python train.py --num_hidden_layers=8 --hidden_size=512 --num_attention_heads=4 --num_key_value_heads=4 --head_dim=128 --intermediate_size=1024 --vocab_size=8192 --hidden_act="tanh_gelu" --norm="layernorm" --norm_place="pre" --norm_eps=1e-05 --positions="learned" --qk_norm=false --attn_scale=0.0884 --bias="all" --tie_word_embeddings=true --parallel_block=false --init="normal" --init_std_qkv=0.0161 --init_std_o=0.00402 --init_std_up=0.0161 --init_std_down=0.00402 --optimizer="adamw" --learning_rate=0.000554 --lr_mult_qkv=0.5 --beta1=0.9 --beta2=0.98 --lr_head=0.0042 --max_grad_norm=2.0 --warmup_steps=388 --schedule="wsd" --decay_fraction=0.709 --decay_shape="linear" --final_lr_fraction=0.1 --batch_tokens=[32768, 65536, 98304] --max_seq_len=512 --doc_mask=false --train_tokens=299700000 --max_steps=4954 --dataset="wikipedia_en"
Each number is 500 + 40 x the weight over its row's rms, rounded and kept within 0 to 999. Layers, rows and columns count from 0. Numbers have three digits each. The size before them is the row's rms in percent of the matrix's.

# layer 2 attention query, 512x512, rms 0.00723, rows 0-54, columns 0-127
086:476476510449456506543573571481584407546446483478511439466492464414514476503531557522523521489487439484488587495473548478527504535525447500436462506537490461445496509615466487546495483416501520464464559485501465450529493498543516461486533419474541524472519560420448578468466544504430562539536474459394494568507482517524410510468517546509474543523494516479481562543468520538483483530450
086:492497547548529525456479505486477488544432498457586512496509432460432610476540474464433538588524519495483469466530510510551525488558533491497497498508474536500565469443445507502624463497518468435467526458512535467490543472522431423482464509461489473518544490482425502510481485420487549470539534474416514556597514444454483531511522531484487430433526431538495523494506508534465509478420
107:482482517449545472509477501502662475450538528505523526506539528543493543502489517619520520501479499554544549533559475487518530574485408517471549496413494512498487509504490458544572504507497449436559486538525561507439475503516457492480482518479501521485539479470464511549495530559469485490459512475541512467518516513462484396502521462493531492430499548483555512532573577448429545416579
095:470524461412470466561528456457474447464574516512472504521458514531540449537475460400566467475473517498516518591529541467499523480568459512508469507548518527503464491504507536490486478435477571577536429565420512518489475456439593519528538506524490510481473486489555583514493520479469502531495502518600557510471462529525464464493483440444493522592534513455480531481490400501497507505515
081:504478514510473478522476552476466417496562547442469528480526492524526449454530530544534482558491527459524502535525526463464499468540461568575545509505481489533527495557516506448442506506550480501461486554517411479507461464505573571527533455509409491538470494482542485554507477563487520473520469515492552444435509500525477483436489492527544505507497555430464491454477447449490552524482
118:517499490437499533494488528526437502457534492490534495501476499504568512514517458432556441538530457551536478482452479529473473478506533488529494516636560468506486514500497504491385485488557508607513481517462436479549546504462517480495467551481474503491496475510540507476522509600483508550544495471611556534477493553523518496534495521516553463522480466483490515499459393533501474531464
088:510493566503465568518516549521475453559448479510493511500571505507468553461523550577484548443511511499454541469539535514492557453439480505526524521349470564512563533486542457507611462490498477401464443478580490545503507553536457479442513499532478515486480491502505482508581492471501495437476518472437454475478542482446513503470521557490456524441486463523544427505516594497463520460526
106:529467438468482518479502492519353452548498507468467451487490444555561496490518482397409473549490449451478536440398514411488498490497626572457525492582503437520532471499451518481398471446513512601454524510508477507531520544452504471489518533485519487491558509458510500442488479539527516500476515555485493554459472546549545592538497559507528506526469482492519503448438500549524467552516
081:540462554552473505553512464513465544561492467454496468542537500478451536398495555394479502493504570541524485424519463523514501526499552541515428477599480478479533448471548533455459524538522501483495463500512494478491437515583508467509544565480563472533457449478543549479508456500581527500605528459448451527543471497485514587499459509535483380513486516518535497437524403527504490539502
073:463552481518450492471509429492469535476530499555554514515446472500488513471438424447498470494544474506465547570479556460510496413565494486440487474479541427491503511513485483542529475541445524473567571422503490501600490544548475477492501533501510606469506431603532447481513484522521466465376561493512573540488463528546437442499537479463439522506469560485513517534479426529478515538488
115:469513486639541505464545494488503544522397472461550432513534467520477528466500529582376554503495486508483513431491497495466510503503573471484536477406473443494498502470486536557559477544501492377494535482535536509531474468508408470458513472463468490522531456555456501496489529401504536497546507495340489538513491470543476538489471544510520504492491497530502526506517612513467512482530
102:487513446483428483510514470432409509489554511460511506554461482469500500460484503404569458504510562491487493530466471475516531537527572534482437509606536497525513508496532558476415502544540542617478509459474487449457506468477626509471540517558480542444483450490542505533530536562465484539526503512556515466505463561537474526545446503502533504551460504488534492463437379493495504493462
110:524461488595503581493477526493427531551415445502457464444504507491491496453544517458353515511479515520457503411451485529479490484502565545482500476514475449493492511517439481546526522492509498424457496457504461521491533447509460459509491573465515486547538505513494537451518525445495530462490519476346505530490464426495504560522507579508502493524520505609494472489551574574510512505479
091:450543527411472549479509496474536514451576548534551551532498470511506520464490505522588457523502533493510506518574546536501451569395353462499488478461548544497503577474502483486516453544486531527546499562482505494461489436526588479440522474552461487415502543475434484555504556523491454434532482521529571446562501567523439439508468437486496498492544508451522516503462505454473498437488
071:545498484539509411482524445476479521622470520507465445521493513524546522589529500483509488487460450547577576462504489429579574435556483440494490505446541427507523540523496482550522507483469538506482523483512470527461477510488512433486476509511463495508513499567445578457461462495574483493454459515546534473558540479474497448553464477574473565457482496427470532568470476481563436538523
086:514455521500475510483536531586526497524412461481505437455590437508487539557538468459512514489536490540554477488526461514488473463488561443465497485509473471467473469454491453502442480453545491473486476432531536496530573451533442427492497477491466463435491478511465521524520530456450523451493544479447445475596481449493508506494517542541532499433523530582519467518489528542476529556483
077:460530549541455500472467529466548557489571457494511488521521511545576478467454538512493469524495458536496460600526500538469571509440446468464485402521445479428543493529434600494569519571529510516488485515516463503489505442419558510384453503561539527486544535567506456496540462472424471506491506512513472475493539524486495466547546504497562576547484461462470529560509520475497551471474
086:471463438465491500551531493504504507501469538470517490440540470438438498510595461493516462490543493560542433458544494494586462509566415596583478477468445518506419517474540524521535491490463527465593428534442505486497487479530492435510499509509487479578475506488460507524464469552546510506504460537474518499538480452457476524477445476485515496527508579531550489472565500448473504513483
074:465439469507549437509400452487506498488506561526466478534511473485540433488481471475606500428411540418546507570514548512493515485371532560486430466598550482540428471482526515479502528488481510551506504524452512512482506500489557569449486541495448508534507455560507421507504585490491501543510544465491541459552484509571475444467512521534466463563558465522517545487449499516525578442540
113:480544490423496489532428502522457454463569510458479518528462424522524480537457450422574442474550519531516477560448542494432495480547454502503495477570527481498529474517454492464426540495517557548550485491464482457468489459517563589482522446507429532438458470502528504521480506631507494551546479505637476504491464563519548445516501450507526478508474527475453509511475401476512510509501
084:463505546501461518533563521503467518513449436576539471495526508494413494486528532491439538567476527503474556497480455512484460525506516411480498546574494454441518506404586431524541555482533503403478469501546554467477442488564495472552555484516520541545522449490464466474501485438499499527554528509484470559529449489433473509528514456502483491445458421519537488464477550616487497508422
110:478551494388489507469453510522508504463544506476534532492475541560542454529461490462625467468511469467544512538499500527462482483482440482559463483575553491523490457521532520451458508540483498634506521534525441446498495522495547521435483504546484525449506512506520530498487512595491498472517495501634515478541537555519528445498533452510538515545446564388494557525474390425493518456471
086:456452601487448514517466429471539444475572518513486501481447512481531473534425519466597466515519476499502525563461557533490403474493442510478446572544522547570472544498501538475435485483528522506501532527515476494462485607488556521484510523497474517519468551459500529485509480503476516557459482537563546485495466553510491501515503468526454457571437558418478488544475582533483530486518
074:510559488448536540432490514505428478559488593505465559521474426475543592534468527453544528566538550543548470457529468447548581599626465484528442405495487471547451510576432523492492524512417493559504547454436565488532494471505539471504481564431467610502433534436492441493522546475545535491526536531429506517520497470580480539523532450520467537485523535481553467519590545522502500493564
081:527446416441559481453547477568433457508522466513470448519497503452486505557425505480428518528522478500500523489508431470459477498523541471567416483478500498538513448480481496471466469375520520480470449485453461452509456505464414460482523500488497479533499447495540481524455468530442506531465516493493502496578578496475500554538520521478470491475518435513514469459470408571500506482572
079:506485521553512552510495497510461524532423437470484500490514510434522536448436520501489569546485550468407478481490523515558600525548518517513536552403513465481511450468485500577579506459490461489436521523583558505445564464499500582526468482434532468529477516488448515508498445444487540471505470472509524565475469435435525468488519564489491442486481480571561473496482528576462506489579
094:497503514500494461504470501454618485456516505494474577509537531500525532480497521622508470483549478498500543509554511505532502537426360456472516499380519548490481539490497450507574500473472479391512435440539475495517463473534550546429441516566473484462480535524462480567488464424486510482444462508486497466490556472453467447497507442424506515494456571507500547547469608442448499511532
116:473480461430476527506504476512423458496584529521467532537461479483519457504497434422554422477468514487515523513456546521504467484510501515511534485584534473523553486513458507494362488480532520662524537483457454456522540521481555530502501500472452532466492500482539519522540531608488488512511508536610496507483475573605510478511458536564509503499496511462494565502467429523467443502476
077:465515521531557537524506539466488454450578485467471501537483468564413499495447508590453484486538526531471564434564504447456541516516478474465526438444532486483474487466487555523490461500442447484491523505504517573455547491479526455491472569538515535484477517527501549505511516530523512425430494491492559540478553481484481533445478399500540601548419535535458560531502481511428450432466
113:517508493536541510535518516537628506470486524527511493488567535454444534529485559634523561482502545472538530467586465506494542516474416465467502534401458511447522565506528476521588517541508485398519502490551543515504520509494486486477563510544518525532462494522529562540525472475526518430470446453453482492560532502429476492506498454505460458505529509498586505509509589423527528472520
079:486489493513497478536398479479570469487480528551511552514495524489532478513489485543484477483529436557556560515540560452457490443433472485456543472469534510456528525510460458453537513496595476553486450535471488540461528518541509551577510488576455493495464441484613503489543468528563476546531505486505498483412484576471572435447488502521475522489494501494522476547408484455467454514557
117:512483518396484523495478483475482511454598504511476571524446485481546476567461504474633435488519515543538464569468517515476470519531447503538472506514539541502528506482498505500420493503501559616537517539488468500462494480520542528517534463535450527459447542487545496514485520633438471550478473540616519478461501580522508435452466451526524520531482511423487512522445373447451494485551
081:528429493478545464496493463476449539616542485478508490526415473462452547504516427467479520543551480542528427490504492537483490497539585519482496535436437490542483515474518589500405504535507478425585533508476487481506421554496481476558533511392469543530525497563542514449515497581546499582451501509575456502542465478457520430501517519533495487438388487496549476542448370490552438442495
110:471436453465491500505483568509386515555500541473459463528441501481538478500510409413501511490547485480478468500449534502542478460486540521518509489589535438476487496518478530512362492502580575643464488530466449501503469503514512525478529491518522448453523478503578519451499510524506468528493533536524517492473450548569555531510488531538543532540474481480472451489496451554515412504448
082:548506501541536470504540460459478499511464533523510521467497531460528497483487532433524536536473522517529481505546458518505581554567519468516500527442503494506529507530479533525560500433457434439454539526544520485505571542508453515485487522510507516452471477499477484456452493431525552468516506525446532488544554453488507496493514534452479500423523460536514493545482571557467506478497
087:557507542503557538499532484530458493533415526492557433465467505489425511488455522491472521606547506502452442499513479517499508554462506489467499531500487516435523548506504474477475513462513472411469525541550507534517517532427454474540571544361517510527541521448431556473483473434446512429522526524467479516596524484494440607554521545503487468438557479520507529476503526564527498521478
111:515560492376465490529503490489637479503584504536497549470540491482492481485466527580597503445505488497535565609620497538513530510485402465517480566441522533476474553464511461479525441540507513475556492511502536488453534551473503489522471488528462492443465498512505490514490540607476491495483486449597537470532519553529460378529491392448470437468498546443550537549477438448493524467519
076:539501441478539506527463463507507544526496491433473549494465479518529536483583529475466458464526525529508538417466597579577440499453493468458512545503431509499539483439482419514482497491510523485505489523539488512516535588496464497551463507497512478510506458530559507520524456474478446482540518501494489486466528542506510512495535540501421511561525508524465454511572478577495519507498
098:464578492505471525522495542459631491440527531488503505544517547513462500544524508601572554446495477536536552519634469505557507544483386488492510507387478596458525518525500496497608444574480423422508531517490525505479531494530495499509522509515538514546446474490513454507516444450483522476513461443505531456543518495440514413469556508485518504499542473512556493513522559425456505483558
096:454477502488483434510466507481498436514548477561491524486490528530551479552512448509608449461503489459537527519510452498571488481498452569497540491513564529502478528515489537536477475542425488530603480514546478446551490539468574522526530438499485600529494499511497523521502477553500569478435399501488538487428519520565456486460518467514519504496503552469494595579512517474489533437573
094:556473493526527491459546546490475492554410517469546473442555487506462510465505475573424541516516515469475477446514489455492458540509515505489505483427425451464526541465439511502523515543506504402512511515539537521487500530478457460459476489499544488545503526535434551444507495411503542505499517498367485585484468488465517538488482543497509500447495475547471499483553548519538461496531
110:504481483546505472457497498474319554552490499476442446554461447518527487481524482385476500519518486474434462500425498518553509485515604520469537494625484418532490484520478492492430489432485530563426577517514463487551495450491519471536464516469493493430541485526575535460504483456519490484524514556498500568437516506584542592488489576503512485526489522528472500481468506579528473537454
122:528539498554493445501521505513591545558417452506511465483543542465464472471490519561450512544490523502504521457558468475516529510460489452489508476406454549490504510529516514540597501534455450367497533495556535537500586523517426498503514455497514499513506499498519480540481467446507479462506478468410534521517527445447500497483520502440485491472535471513543498545528618434516516511559
109:498438521529477527511523541518388499508443495489448475506466468518548474452516504395465522546493511480453459498428448496533481467525629519460524527602514390510496503515453507468421531477513507556472503507504476424502439448496460489529529485481463523518536479509503496451545513468507502549562529525475501571505456482515507581453494544554518493483495490546508458518465526570477470493467
107:475536504357507497542467482475572496495591496494494534486529467515532460554485451522627465457476512511543526557538523539503533541460419494520502502495541524533551485461477457474483478542528538563505536536435498453515466582512575520492489504563469484412478511520510490468529463594501499513513453504609480462544546518505527433539500459536525445553487534452498492493478462431531519460493
077:536486443491546537563523546496502495512509536520464559451482518475474465596576453565494467500525493565515503546524428462532549495568489473476508538416545512488482558522486486506523472502494519411538557485524560507531489455477529460422505570454505506520471519406514562499428538504471524501582473461490522502486504485509496486449547495535540461478459532559517512532487509533433443587549
081:476489409538485432516547492507523526471548537496485513548536536469518535474477473574513530437535565478504507504547454542511503551534400566534443463426447489507494502492501514519524477496549536474574473512412509583517540471491536482436514472518540507539468493425442447493494471573527524456514503552489502471409496536535488495487441492522541568493526441459510498442587504473516498484600
081:478472555455605513516539509508443450420592487513500567531430541471485455530448470468613418554479509485521453521506542461459535479447483547457459517527594546535501550533507529511435503479442562501482498549460504451521446581488554491529518482525528521539508469467483547544526537513544463508554433497499627504525478540614546552521466484595545466533490483454480472478489547519506491527529
081:510491550575505478490545444451595549491443495464507519478583470507450611519533514578490543433527534492507448512530467466574540550473493447493489463496502533481559526456529465467573524528439440461458493421529440515508568469523501492514549570502522494446541544548460469543500527398484509481477470472407500510501497498521494498559513498506461518523536528548470521551504618562547480549465
111:499507517470511487493484498545583487481595503498512576504485484496501502499495456587609533488502492478520540552599485512505488539457376474559492521428537571505476508538522467462489472546482454566535553520496525471413483529505579524514507461525438509442513493498475499557481507581490539447475454535575489480529561534449505415536502397501507487515518526501527497540504412464501508521498
078:508456482482454515476535509492513532514505540536516437535451431489481513501473498430453520489405463543477440403487447577457473515536538435468498527551493483461521475442529410479470518483513505514462511542490546430486484516538364496532499490439509511434490418512469490509507515525586495508552534467517464513491500490508544453522534574493513482479538401518515505451498482577500446530433
084:530523518532546616554495471527407510527476507546521468489431531477504562535573453492479533589512544514499447450489442517455463498535590454527497504585535489541555497450522548466485547486526542508463478534536502478461422493548462480489522470458546465506523499459584531475597455539500534515486496502548481472462486537475531512562453576514527450441507445528515536457540423552510487546429
075:537547450526405470553499506548443481484423432488515425468565458468515489516477561540505462462464446441504562538556489552512543543526592486525508537419517475551483472470463499477452490411465548546521477478515527524491473463466369472550455516448497557469512451501517458478524458548490448457477558548529483465521544479457466421496533541537485544473539488529526534503504500508500477506465
076:524523586517480499450430483524527534544477487474555500514455439553521486528453469490472558451465505485465488491450437544494483492531527485481497463509496445458516550523450552472485498478463543502526447495515432462505532451514497510547496500513488434489481484407485478519513518491548482491537567496528518543516482506448534519485494511456556537504449448540458490513507493594541493561438
080:503492496511458499491553534464528535530489495538438476498516498462529512489449521533504472517448454492541472495554434430503466488511478512505497553401545494395486548456525475496530543558440450476466568582436547502536536478525552527496523526462485505475488524424439567574545519485485505453517478425489529540475445529535508536466498543441458478471493551439491470530484542515493483525516
# layer 2 attention key, 512x512, rms 0.00734, rows 0-53, columns 0-127
091:509464431451528451554521504563482481570476524541465521429487545505493588535562383513470475520400474506460547478534503574408496466509542522466422477429466515479478460457449548551530543473601431469443460514476435475493509546464507524492495561477522491524507513578481521553452565494499440507418501459478543550454464542497470476502547490591482511493501563489570439544529497405546528533546
088:517485506512483569480467539479470431477457579467494491543437486516553423493458441450490480454510462487515474509493482575487480486466438496460436450516502522444491538530526535483546492481499572435540519528429532457570495519619546455486520484493596547484497438442575492500490554474516463427523487513500534524476493472486484463484552499561450496525561503521465520572465539530541496574485
099:462503476545494448491495558497496530546508555586481434485487530551479501450470507434474532540482533456495498464525519495582457512438514591423536535458458511389492528435521529511475503506498501502473492527481458478563532579492481515570484430483572548452541514489507572492503445466533565492528537512454461519460482471521505481572521490443478544489539505498456558470476497522535545491548
097:535451566487503490554480446462481553576501505544492476471574475433478528479537483531509526571507549566464507513569558454533529557452572479565473494520476531625456572490475543469478509539440440533512500476531493527492488455468431560515412597480477449517488517530480462535486498521539506547436510591489418539557472512526411525475469493542486457565455491467490516448550475449417507507537
090:475546490482501567528520495514515528478486543530446534466505471470475500478497542547490527544515493594508512540496523455475483509437507511488563503441495434517482476527518501512445499480620522494513464466586511511506537479542541475478429432526533497529457459497460508529528510489471484563534499580583494451466513503509472494469489509487583508430521458490515427505474489478437515599519
120:536520441454465388491516445445536577503520428509538553463509529507486517547469468532489535473493523533575510514496464460455492506500450492522448503503505501569494536526459438534520524547545446476469511518518512483450502505433545603521497567510542465563424513543499441532490522556438461567404450540522467481518474533446405458517470472479515526544534446469461489475539483457466518482450
088:505462510508531491527472540543518467449591551459436491461438520544460507505493473430510501440459467446424541500521455486502506452506546531436609387468476545420543453479509504533511420529524518486457533550437524468518484608527544486486538452507554488521530432463479522464532466532534515406603552552458532473487443530508514532540504445460470541484506592486525538546483528501573491502545
095:504509478434517522454513460465441592453559477522554554487545550466479514577516510455487523500492488526523423562531509466499501575533453426505490506472508433579496551491507535482465467499511511503541465462544516433473466463439512550463514498524476558504482512490500504471506529557463477633513522524527520483523599520430480441490491507547546477481487494487406479434550471467479477523468
094:477578480518453469507491515565534512485488546488469437463537517543514464469540491464475471434477515494611465542437523553557516379549508470496506487509523457516420505514481533502517442497487557477490510560475475467451494503654559472443493538513560478512466437553598449523577551517611500422486534476445516529527445488476506525560506548555471632518472534536502527546532491521530440485473
084:464576415443443421487470483423523513586492504518506505457541406450543510441462471488481534528580551518413510507489489534531606568571522512501489426529501485493457540502496575514465436508500393505483623504543495474530480564464519532448492526483578488501466477605498467527531423565526452528491516492454439522426469465504450485473505444509460538470491446541520512468486540499489527459511
093:491532558494526518483434503523503420441488548442498498496460597537515497503519518513480454461500442561570499476479469508512529542533469511479569455567538466489484530433557487489531487509460590490547491488436528486469523525536528459518540468518501511556501442468493486436556550428545506425569551445440540470448544485524496516463440521471554537431512616494564538514441479559595549608543
090:519599474513472430511453473493509520546548457546494469514610479535460550501488420532496519503497505524461509569573600453441578501515532549533473602538528437546439516509471548458463599500516457530483535451553504536504576454451461533475495542554451570512454492521487504501444533476546520578503478530563447495555459454500561553462450511569529474508528472467441430432540462441500515539512
102:465498497487481571506536437486498452500505601539510547546445508515547449482554528443462498483443444481496503491484516475576545528516476488472530493573560566523472459455543493495461430490453532456538479445492464468434478479467497427539586487444550514483518484466559540542511535491525461444537540485529523479403519516520530470457455440500520506487506487433528438464453484615554492547503
083:461448472428463502504532499536505482549529490635494502496461474501503543514488424556559432570508545467504534496501473566415475490479526472524490502405485537473442466486498479487603468526494526461464499517458541524548533556550446481526510547576470433453527530538491438483492521452570480511500441472498475499544474463521479551544514553521475529523474460497499536468498516445517565450471
084:492571577522499439519530486470473416511489448502514521423516509511475508545396541519518484454527558477516502501509438465437486517492521552485460447513523488506497509455504445541489485484444473505500468522470492436505455491465478500598507575520538505483457498466447496497476479483389557466443496426451506544457589560418440525462503491490566460546507511456554519481458526542502455479560
088:516534541503413511526522617490554494486477494427474477493516613475516536420470477510459429493444471482546413546546464513469485489540503475486492469503539510462535542491513469487496473478472483494526474533498487466495532476577603478513512462508491536540543475522490490458465440551502535383530516454520542451424468526479506458492514522500445441556533567488515566558476453535536495429473
080:563492521464533483502467447487502506527527443535510475541520453471471478547475532583502467596593498540497537454565544574467520590512485508514464507467488473477533494493482509415535518532463476539481532485461499519530513472426450488563434540472448524436525522483476460433533480517536494527490493592451500437519436466455533513483506496476456486503463487533516464444542507476461562477536
094:483465423489442551486543445485515501555518489584484503470502500526449541485463400516545431435564468530506483554599492472569475459578437517497504491491522507544458538486395439459432472496576472458523424387484557438448405502520493474499463465451423440457453514436503446461533501437435531487490531521506475511517459519530491507456501568542504481488558503482487551416473529493517517430486
083:496509519496538451524509476519480494480502477524490554503532532370507514472556489537483537490485487494457385497494514468488449470463448573482530463524504524492458497568506497500518482520519469478460598483504457467422451451499482514471482538484489543438496479427453501416491479532536492482561398460451521510506465530548474523501506526469510433566515504500530485496519438484485530457497
097:502510485456494425532520528476483566507521399519482503438555469445502569510516475563499486506539639497491586521495559470451499523495503471582486495482430501476522494549502519495441553482458432492475562458565589480517538479437467537573438522530445556531491505526500485523453543536540513574430514512506476476552477486508499505464523493508577503504467499501489477471490431419452529510483
089:496471517481539507481516593494556437503482554482510494524471542514509454534416448416541479516570424455542492528570490556490467489508463522470503490537483521463532427493526491506532442576452510495532477518447493507480513546616567505535523534536525462541535502489534508485476483446456526430572495479516523443419563532510501476552502522494428492498455523477453544512510613503516503525418
097:517511395450485457479450527452540541483525447537487539455564498491513580471530459487534487559576550499465580479501507438392480482578479469511474469530522497488488549529439494473508531528472457472446589510480536442535505504438500552461479508570467455463499542528510533470478513507569526492491456523479475542587434436498490469539586483510495533544531468471517526513452529460436487474541
086:490507478491450421563548503470518462572493516576472420470542520483510526420473519497568492539527490530485465487565514617508467480416519488535435562471477525502469516502490527470447483559496505485442558533513532533529573593557554507395441509500538439429550525617510491437511450490539605608451491522512499525564446446490511518506538503492494461506371460521491628507505472516515483473479
082:514524506545540505530572489580524468394456455474519485534446523506464429538411518515577480417453499562500540528560475518559547487460466462442518485513525473508477494533512500492558440535446567532525523552436533498538529570513483532516543468465470498458504474539459458497527475434429500452516486443422559475522456554464454462488497516517472512544521505516454507476488486558580468450541
083:556478460488502451511454522501472544482495486467419486564521584590486467458544459464488513516536480503430546492518475518555524494503531470517512521525470382498479507465516556487493490560499552495537521567502464491568534430618472456502491513494469614518445511498458465516489501457605525494490491492558514526472570511500486543548503568479512515514523526478466464530461493522533399511490
089:565530511458509527495450574459493439498477525468488444563417495529533412505472494520512457504450483422503547536494514542483546426517554469483519459505527497496447497495497497543531500554461516510462543552471500466569559536613548575504502412471515485526513517452530510504475369524528479448470524497464536429439571465540494456558535516490427519452481598455542480564468545509545543521527
083:524502561454504474511512529583480501532467501479416571468427464489515470445462428455440524506524420535504590474499420555499505483462516488492533518390538553426484427469562531533504550527551468511562550518464494554531453528451449583466492480439434529469589465538461527536501493452476463496481461543423521607473547494507562518475489443409470512524514611465485483541422522541511548509503
111:468495495492465430476501464464484576519517412500509507488532425443512573543547488543495567499522550524566477547543519480397478493486461460539429486480445471508522503480438527496514517533509415516459532473538513466503487473462485533491474532550453528516448498503473454512443506568503470604429470549525472487561485510489474507499477509559510472522501452432456528461518491463432439429548
092:449510441495496570537511516556439429495483480565474471445548492509497453490534470419515522471545516539453490496496492483528453559589466505493570370502478525520482516567516490471480504507443433459514405483495564559536428442418604484559409560464570524524495487412514553523547578466483493507520550463510503474532515505416549460445534482477544469443484532458446529520544575473518536510501
109:497439482532488506527537569521499449533442538536569451494471504519511449501469484493424501487446480476475519457480462521546474500482552478439561515511536515470469499466515495474546475502449517526519503493423473449544513548561500478607498500493542441463519528478552510528527539445558542396532505484429507527477482508515546519512536516462511512515487588518593494505459545520603470477513
089:484437561482458481502501439472539554515423397497440517441548461478483595500501493522503557465536520508535527551480438466532409504483521545462518506505479483451469500473522514533460513518473519484476497420578459524430545443483469513488465535485510468506444475502512454452547544545468448458469555507544536465462412508503502489505538465415579498492467518476487504450566393533509518504603
106:501429501470502474540491495515537583447524431529466457472568461448517603512512417571545472535487575524483541522502515456440445509496422472536487537454505517459549531516462504458525587509495435541550520478554488489505525451473474564491432486551432503518463532473451494510491521472460520548429532526546438491540486509494442451492491475479478482521502473500474488505535476421494519492512
085:502500490488442557506478522449507547516517501484477502524600464488488524535546509562554511499550514506501405564488474526554539430483502477502488472498500468527506488516500546472518479535500497436532508533565542569507503555567564432434466505522506495512498443524596454487517482507563522458472477494480507527535458489509512492547490583502514570516514443502533487457465447511464420471491
112:519462497435473456478501415463556621442554415509517564494532486448457579528441488542566518551493504508584505541553506446466485528572463466568454556471517494549552546475457485523480520483496478496532510471517448539462491440428525571491501556533450566519490497541494479545495522551477493574499484505542558429526476535452434459423449492542526461502512519528488482461588515466436498549484
092:564553483515487425477481516503457471438493548458565468526450566549574422511465526499499474476533484457485463473508438547439464409531528498539541450528550555518498482435435494524490427505496482525493541516500478481533536551613516472475554464486463461450473538538515460452482504544564546443617534516499556520518538533507530454527440492448461446495474493473566514523446528485576425464502
093:449484474532538444509489532430553391472480560565473523501495545556540432516482524449519559449504472474549511466518493566522556478453504517451456491599513546553478462520491436481464487488477561492470520532447477462512527582562515493494534541545524490499479511441525465492503492472488531456545492441475513525499546485537476457541547544497472536535561491487483606448483564593553446458423
115:558488511530582473502554510470538549551471512571502457443498534485489523502480519542472513512523541464518489480505499534439458510438556519477446508487480478462415523532484476487541481531488512423495516512513509545516505524476445517492484518543522447504502515552520513514483512483563545463471417504419483580574426450485543481555570541519488502510469436556493546503473553478494461434511
080:480460514549577440545432466544505469530508478565482510506445531506458523588489511442462523496494520510504466544476556580500551514497500545544485559466469492508470448547503445533491481491490513494522473527365513518455500433432509480456485525557515492449443522576529492532551484504530511575495494414478461502453481419545524545520525527480445511491433516488520486494538515455517502481464
079:500558533573563480506500591578518460473489489494423464576407517506513512513454526504524547477501510518526495517512474489458520479446516509442464598505509573468496503463520429513530540472572488523528554491444515452467522535507509565589482539480452489517552480543521526450477461480458531467515574563458453409490462464532526515516542524449500550474483559418514545550511484531598487525549
098:518541488461541491454487458524448558576526515554506488477567464482498542479496517552511521544503515546455540530551540521534529487507512513516523469493479501502483504434485485576478526489596406520460487467530471506444557508446462504492475543466578515492511470567487538500478502587453546597470490595488394518560436477508499503441465515562552556459447461467489518511501454457518482505464
086:494506577509550550433478612475523463519508472479467511597469595526485464568515453481504442474534455496546448498512515501523487461504519490520544435528461490496465555477496487487573528515481535479524446571443527518520477508473491514495549514480521494535499505450521479458489521440428481419568473555487476352456550493482513499556537455489582529512495531493553566491434481526556459498533
107:503524528400436514487506408516489509491535538498525615462503484439455492541548506414536567501493405562538469502476493482483504514501438449521451526490495518569552505461494504531460550480515454508509520458516524507473469490455502492448547457520494480467474480489413449506515504540500504548490486528555501451530545462432453480498426484520460432528511536449493481481551496510430506549439
126:468497561558528553477484602509503434556427568518537488507433549533518416447464540538522503474503438441436474447469491550549569504497535508419559496522526479465475460477589540464544442531509615488482468541459492458530504601550485456563518455397542477473586533498524524482563490422543550433546569460451513529475476446532534540494491544442484505502478540557561537508400513528547506499545
103:467583490469448598521454431452493534479510448513532545551540532496492444501486465483511531516487483590485444505532532469590510485486460459582480476488534488520561540451478512497469523489492518463558450430496500491441462455458556439487534483482524504518483497527472498453448504521487523521513523480565500499453531458456447459466462477592474447518574528494512492537523447457502494573484
090:545506469494480468484475532551499572440513404534439472457520512481438564509490450549531471559616523506460556499486489544468462504462511555521496539469471466426550587558442504494565526512454446511462549486575441494538476511563459570497451504493503498565490464477471484528460436485545569521426433542485470462587517489526493504552507519472479464491502467481477573508559459411506517452562
083:453537464549497509389488528509472500526494514451566521451553490449520481533630574460469467525507467503479508494453472461480571448553424490510597511530492545497575473500421505552515523476494513521450473444509509491532512557549554461494473514464492592465427461509493450452482549477512556491391504515497510495561509503473512517453529471561543432479554536543489567569490475553524485520509
097:502425609567570511537491467445504524491496450592495518480492454469499507505546486510514515559472540571531612578541507505486486506502419515554494528575500441533534518572496435496569569442561512498508420395579487506475485445386430492530518514493470518453463461519495438481476482550481398522500525539512479480551567522464482599441432453467554522518550536477517432425576496475440516531489
078:469454473494456463533489490506513529473533422505477441562433437524498502457506494540481471502556503500479492484501480472490536528503508488540489539494491476479518520459469529539500510501487412505484494537527509543495506517515430513508461534484446431480448498476460464449438518475453490463462570464492470541540565544476495520428489532513439509503499448517474543491494543486514512377522
088:527472480543504499515467520512519496502531537499541519465435526517513499529513523400475421398551455533572472473465429531472509398537430517484472539505511554484477468466559516507510463504440527486526509526486482521517451479608504480483541524556492493490510521500538512535466484487511489428538498416514500527569453487505542475533506490475486421540460522498459464475465543496492487500549
102:516489528530525511488469576486560533531497437559516471456537527495489561464497454500505544529463574480499498487512480579460485448438549508477475546430513514474467522518525485459570488566464451449464473541544500527575549513521520495486442580494472456525480553510526477531496512441537559485463472537491463484518498482522510463503533541479494485510436447562455536493467513477507490456512
086:490482510510523511519449569549517546433502534501503517488511554526509543502472521461488489569522508479521465456469532621466547488452495535460422560470510477550490439497519521473531475513488468506524472561496502472482489512524509485447481503528483566498515519516477501530455553489605501513539474460491560491488521480496494465568461536453465534514567512534517433614506522511507533526500
088:454510455532477468437477408526476531540507474457488453527520603520488545530570504491481455488477526463531368527537511505591479431482515544481528465524536477545516508475498527438469474514488479462505478466433546463533517497607496430483478432545512548592471500459542490453546506537502542501517465423469461492459444513543481470490561483512564514478510461481431557488545504515493453481412
084:486503424505515532459511561455469437499502475454466479412477527465545446600533519434545519579492492493541518484518456473520489451466575507519531505509470477490506491492598411485538457512470548449493469582453483533477490556537546421471626478499512535512531495523465455471572513484433515457505506444455527404507523484494477495514510485517394513492530539512499503593503547503502449542525
089:499487420514516481467523532544501480540519467452500519463497553504522466518525511511440471556488478452533499468471487578510507522449516446473511498507537471537528539460514483462514459493442522520505436553472483496450498553507503444448552506478404440568491531450446536490524450476548552473517447609467535481519485426475534517547524443486538519482536482507416472567516516547469532554600